config.toml
d_model = 224
head_dim = 64
bias = "all"
init = "normal"
lr = 0.00361
lr_mult_down = 2.0
beta1 = 0.95
Each number is 200 + 40 x the weight over its row's rms, rounded and kept within 0 to 999. Layers, rows and columns count from 0. The size before them is the row's rms in percent of the matrix's.

# layer 11 MLP up, 896x224, rms 0.0888, rows 31-44, columns 0-223
106,104,182,223,187,200,212,208,222,154,197,231,218,157,189,172,238,240,179,191,174,205,197,156,144,199,165,166,253,181,258,213,213,192,156,137,184,221,241,273,183,229,213,134,231,201,167,233,179,160,176,184,191,194,238,133,248,179,90,198,197,170,192,189,210,295,208,171,239,230,237,205,244,196,241,228,105,238,307,232,214,243,197,216,212,200,162,216,164,226,233,173,231,228,169,277,243,202,279,276,205,231,169,213,223,214,176,198,265,229,169,171,152,232,221,195,177,167,175,195,205,147,222,147,194,251,119,229,133,196,148,268,142,226,135,187,249,166,213,211,181,306,112,229,176,248,264,166,140,196,224,223,279,145,219,174,240,177,245,207,260,125,175,182,209,200,226,208,262,236,178,162,148,142,312,200,235,219,270,220,251,183,157,186,150,230,177,232,206,234,171,215,173,194,222,232,161,181,229,216,181,174,251,163,189,187,273,259,214,215,145,199,222,274,209,130,233,210,193,237,252,215,232,140,199
102,177,185,142,218,253,232,178,199,193,201,203,128,204,246,176,205,164,248,126,278,216,178,210,161,139,129,221,246,245,249,202,200,266,255,247,166,208,237,205,151,249,176,228,235,198,155,266,200,226,123,169,196,208,222,232,117,201,185,245,262,199,204,304,230,171,200,241,216,170,205,200,187,174,199,229,221,137,220,257,168,95,206,194,234,293,160,240,127,218,221,266,300,171,196,171,226,200,248,237,252,173,108,236,146,271,199,168,209,179,206,195,160,288,174,214,195,214,169,164,236,195,147,221,212,226,146,253,197,169,176,67,144,255,196,221,250,219,288,203,195,255,177,216,235,257,199,183,152,235,214,179,144,194,187,227,238,213,124,212,241,219,205,182,206,175,199,218,194,211,179,130,152,186,207,203,255,246,183,185,193,178,235,152,163,187,214,243,200,161,208,190,228,257,176,272,156,178,209,249,179,137,177,216,182,212,228,186,182,238,166,150,211,206,200,263,192,226,202,164,272,213,237,263,123
106,196,219,223,167,157,241,183,252,178,192,176,179,176,232,201,252,179,238,180,200,243,151,178,158,218,220,138,260,256,242,246,190,199,237,205,224,239,271,171,146,207,193,255,148,222,155,138,129,240,176,184,234,232,196,268,218,192,232,215,180,245,226,209,168,170,278,258,208,208,178,190,240,200,259,285,269,227,174,170,186,168,172,148,180,173,249,152,198,242,214,256,214,211,212,164,193,261,168,192,179,231,202,204,127,214,211,162,280,180,170,201,200,206,254,258,220,214,147,145,218,289,258,268,247,178,172,176,175,158,215,272,243,209,173,216,250,203,237,232,165,238,139,222,117,203,222,205,135,233,217,150,193,152,199,141,253,184,195,257,159,160,138,158,198,160,200,287,181,197,191,188,137,183,170,143,255,216,181,163,179,292,233,173,117,220,191,165,248,226,187,265,189,244,256,248,239,208,236,241,285,221,265,149,204,208,196,199,196,204,298,121,245,226,160,256,288,152,207,186,230,225,153,183,203
104,179,183,203,259,161,148,260,245,177,242,224,177,194,219,257,235,160,196,196,189,182,162,286,154,126,133,199,211,212,191,203,277,194,200,203,199,258,256,119,157,150,172,173,217,164,208,197,248,169,285,231,194,145,212,191,249,233,207,179,238,223,198,184,190,276,210,181,231,188,173,158,215,245,213,223,191,220,215,185,219,297,198,172,193,190,200,223,241,136,265,119,190,109,248,202,189,228,256,290,166,187,250,143,242,188,181,283,242,286,238,177,164,193,133,232,115,206,257,176,310,228,193,189,265,240,212,200,250,195,119,219,161,254,208,265,185,163,215,207,178,239,171,206,179,170,200,195,219,206,184,157,217,199,188,195,258,216,162,219,199,144,235,251,161,167,163,190,157,240,210,201,240,110,186,204,173,101,187,146,209,200,182,220,232,190,208,225,152,153,207,204,139,199,199,169,186,253,187,174,280,171,249,168,159,145,261,149,159,141,137,188,157,234,249,149,164,237,211,181,231,175,201,249,140
101,169,242,252,168,244,205,224,211,176,202,238,155,225,175,181,183,194,262,251,239,134,163,146,204,176,213,193,267,288,262,226,228,174,144,167,250,208,197,198,187,212,165,261,238,138,183,184,146,158,205,161,236,198,212,268,188,192,198,198,221,204,152,203,230,193,276,145,188,204,252,168,187,207,215,237,154,244,236,257,186,258,191,202,126,201,189,246,221,186,263,121,200,201,197,214,172,231,203,237,229,244,176,126,180,200,179,135,210,210,150,192,269,227,162,153,121,220,236,251,153,131,140,278,167,191,207,200,164,271,191,205,159,221,151,152,175,207,202,197,234,164,248,163,188,130,214,223,210,148,244,173,224,269,174,265,228,187,227,150,237,170,267,128,247,168,144,139,209,233,196,178,123,218,161,158,272,179,210,220,140,293,121,127,213,162,165,217,147,224,138,170,209,227,227,213,266,266,196,159,254,162,210,172,240,252,201,181,154,236,291,212,182,247,218,215,243,244,194,233,150,234,236,149,192
094,196,226,219,231,166,180,179,205,201,230,166,170,175,212,194,210,177,215,243,197,194,114,244,126,187,189,219,194,166,163,215,123,294,158,184,218,211,166,237,214,192,108,193,234,192,230,129,208,159,179,163,177,204,238,233,186,233,127,219,217,165,157,208,242,212,197,194,249,203,176,208,287,184,127,152,200,135,244,189,250,202,203,236,253,223,170,221,145,176,174,154,218,247,156,217,154,189,219,194,206,221,227,171,179,160,134,193,171,166,113,210,246,132,189,104,239,241,196,238,161,152,242,137,177,227,192,256,127,207,189,142,156,134,217,230,209,155,271,143,135,261,238,250,157,124,188,250,197,135,195,210,173,199,208,148,291,275,232,196,244,100,210,222,169,268,154,201,148,182,269,247,167,178,191,155,191,172,127,229,288,166,156,251,170,192,226,194,260,168,227,216,186,171,201,181,151,288,239,199,202,174,166,202,162,228,154,177,164,147,236,242,204,184,201,175,117,168,193,254,161,184,185,217,203
099,232,288,265,192,246,246,192,188,196,271,147,264,140,240,180,223,161,199,148,179,157,194,142,185,154,197,203,156,153,196,247,202,254,259,271,203,157,247,201,145,144,201,184,164,135,249,196,107,224,222,180,245,115,142,211,201,260,201,175,142,163,172,129,228,217,199,237,193,183,146,186,208,205,212,219,130,163,196,181,203,222,190,188,162,241,214,172,208,166,186,249,198,162,149,174,198,220,228,186,240,316,245,157,170,229,160,164,181,246,188,195,246,212,238,165,182,142,159,181,153,263,223,194,174,234,229,195,192,160,159,237,236,253,236,162,211,136,132,242,155,183,264,180,238,210,215,193,190,126,192,229,156,196,192,229,241,160,202,166,188,66,204,200,253,176,248,214,174,231,215,169,187,161,226,248,191,247,205,225,283,152,145,186,227,191,220,234,285,169,187,226,161,228,248,187,171,211,188,107,187,269,166,201,274,200,181,187,196,114,137,245,135,150,226,226,260,201,235,259,178,159,240,197,216
094,169,252,223,162,266,216,141,183,252,231,149,262,257,168,245,170,177,236,173,212,165,173,223,182,272,199,176,186,180,263,206,229,99,204,202,220,289,242,263,202,222,140,171,283,203,174,238,181,226,211,221,136,212,247,207,228,180,166,172,229,299,234,220,218,177,135,223,208,264,255,213,239,219,215,198,157,160,165,194,211,246,101,246,259,199,199,227,146,137,167,156,203,186,204,171,206,224,186,299,189,214,178,209,230,170,158,179,119,183,182,148,223,167,252,199,159,172,206,217,193,255,220,207,199,188,191,256,168,244,177,192,136,192,300,212,190,147,217,184,149,240,157,199,173,257,210,153,209,255,245,130,218,199,260,238,212,172,185,129,197,229,192,200,166,214,238,214,158,213,231,214,189,192,227,225,139,204,120,144,222,248,217,210,145,223,145,239,186,134,212,269,151,197,170,289,265,183,203,188,209,137,211,167,150,163,178,224,240,143,141,183,141,239,135,225,216,283,181,153,205,238,131,156,213
095,189,227,184,239,177,245,175,188,179,165,153,182,173,189,269,172,169,187,186,178,272,173,131,196,196,186,194,209,178,260,267,235,173,289,193,227,248,211,227,214,198,210,175,252,234,209,165,275,216,210,206,114,148,184,213,258,253,272,106,250,203,225,178,173,217,263,136,196,182,234,217,166,168,154,153,189,233,200,194,274,235,217,218,220,178,186,158,232,184,179,179,262,193,265,249,238,223,242,201,167,222,182,169,237,121,209,219,195,240,235,249,160,204,226,255,208,163,147,191,174,225,190,166,234,211,114,147,282,188,254,153,228,230,227,215,197,194,203,126,183,169,246,227,190,163,235,195,240,125,168,253,219,159,141,280,199,154,230,188,200,296,155,151,249,221,137,225,213,161,219,152,241,146,272,178,125,229,168,253,218,237,192,166,161,201,242,200,189,259,213,181,246,252,178,202,218,152,171,151,185,237,236,111,131,181,157,249,154,166,140,251,135,184,232,192,167,159,220,202,180,218,310,176,251
088,168,238,196,229,147,211,214,213,225,168,154,147,216,178,250,242,200,206,154,253,244,231,115,225,160,201,151,246,211,194,209,200,221,163,212,157,137,220,156,280,171,130,203,203,135,134,224,151,268,179,125,194,172,227,190,189,204,228,229,185,176,251,276,217,194,176,135,180,251,214,247,143,173,267,226,169,201,134,96,228,164,190,241,218,208,242,150,183,181,134,206,199,289,121,252,135,147,152,210,162,236,219,143,182,189,157,192,184,287,228,154,226,205,202,240,194,167,150,227,139,164,254,162,220,154,168,197,189,173,240,197,196,197,184,258,259,174,228,227,200,198,165,181,209,176,176,264,242,210,234,167,208,221,162,247,220,257,145,181,237,191,210,229,234,130,176,207,148,220,237,131,210,128,145,158,188,167,186,163,167,161,162,219,216,229,150,239,199,181,161,143,247,217,184,196,234,164,189,276,113,184,107,179,215,241,256,197,170,239,179,204,184,223,147,184,240,309,190,112,154,171,179,192,166
104,192,119,159,164,235,194,190,228,204,202,139,180,198,214,197,199,201,189,159,169,190,209,125,178,120,229,163,224,287,155,248,173,192,178,239,234,217,197,180,244,263,282,193,262,220,233,186,191,239,203,171,178,213,274,250,233,180,229,161,200,185,207,238,190,242,225,351,166,108,206,170,181,174,156,256,270,178,195,227,247,249,151,227,244,168,214,147,204,197,250,208,196,217,190,195,224,248,131,188,189,206,257,202,222,240,210,164,227,183,260,237,226,242,207,219,264,239,216,188,166,210,177,177,196,232,215,222,237,178,184,207,217,142,223,207,228,184,240,186,258,238,92,198,201,186,207,303,132,237,182,213,221,198,242,182,176,233,197,211,189,151,205,186,122,259,125,240,229,204,298,190,135,99,189,237,204,254,160,165,256,105,213,181,181,212,251,252,200,233,168,151,195,222,140,260,211,216,175,190,158,152,185,182,213,219,181,167,238,212,199,172,249,263,189,175,278,214,170,101,133,232,133,185,211
102,209,200,205,226,244,225,182,237,223,226,293,171,249,224,183,155,185,137,184,257,211,217,212,230,127,208,180,182,207,235,162,228,156,212,241,207,267,229,215,251,191,198,167,220,177,187,187,260,158,288,194,194,228,227,242,195,158,248,282,210,213,80,176,197,174,191,172,211,125,285,231,234,153,192,266,165,170,208,190,223,249,217,190,169,214,191,227,181,222,225,299,209,221,304,139,124,198,269,215,136,172,175,178,187,194,171,203,211,145,292,202,166,291,218,205,237,238,200,150,200,151,141,180,222,160,163,183,197,167,231,185,222,245,233,206,110,207,175,205,121,155,225,158,193,169,206,221,168,206,251,221,164,198,162,258,172,172,175,278,265,176,216,79,238,237,258,215,276,137,255,119,218,178,216,217,167,190,204,206,124,162,151,224,146,163,254,206,240,188,207,138,155,219,235,251,197,213,208,186,205,177,219,218,224,198,206,158,212,258,181,156,165,202,173,170,222,127,171,198,214,191,277,167,237
114,264,332,208,214,215,148,146,168,231,188,132,204,204,184,270,209,133,152,199,189,180,181,180,156,200,181,212,174,140,121,247,239,154,216,211,228,241,213,199,205,138,233,203,268,171,164,189,209,156,194,202,211,182,142,191,223,249,244,213,254,184,177,187,257,234,186,201,180,248,167,199,225,190,185,183,169,163,116,273,188,170,237,174,201,187,284,258,233,259,238,133,187,196,233,287,225,201,246,191,182,177,235,163,145,259,179,222,179,203,204,273,219,152,188,153,199,228,193,187,174,183,167,248,227,202,139,157,224,225,200,202,214,147,266,153,247,270,209,201,147,185,217,261,227,202,191,148,163,233,197,185,140,196,202,198,223,119,142,205,229,208,163,216,101,273,242,264,99,230,222,159,160,117,237,247,218,171,196,183,154,191,185,210,215,215,181,210,272,140,177,155,169,171,173,284,212,168,193,126,168,242,127,206,225,180,133,281,215,244,233,181,169,279,213,168,192,243,197,255,257,208,236,185,214
097,267,170,211,217,208,273,180,204,238,168,259,157,191,148,198,214,272,145,238,159,218,203,228,223,188,117,202,163,190,175,240,232,234,203,166,237,209,175,127,199,214,172,238,284,208,218,195,249,205,168,168,168,235,194,203,188,256,238,176,254,221,213,219,254,210,189,190,269,183,146,198,214,206,263,197,182,219,203,85,279,238,189,183,134,140,185,176,159,188,183,161,201,155,265,162,165,170,196,223,279,182,203,158,210,128,213,174,228,194,157,185,128,191,185,140,177,182,218,237,235,263,184,238,155,234,261,172,232,207,243,145,245,215,201,262,230,170,197,147,154,128,219,176,251,156,255,177,204,178,263,174,217,262,181,249,218,204,162,190,281,206,285,228,149,148,161,179,243,172,160,177,216,204,226,261,172,162,227,123,170,183,242,133,190,193,191,278,195,191,149,178,138,168,247,189,199,237,234,232,223,164,227,165,297,186,163,242,162,307,154,167,133,267,233,168,220,235,282,219,201,230,226,146,214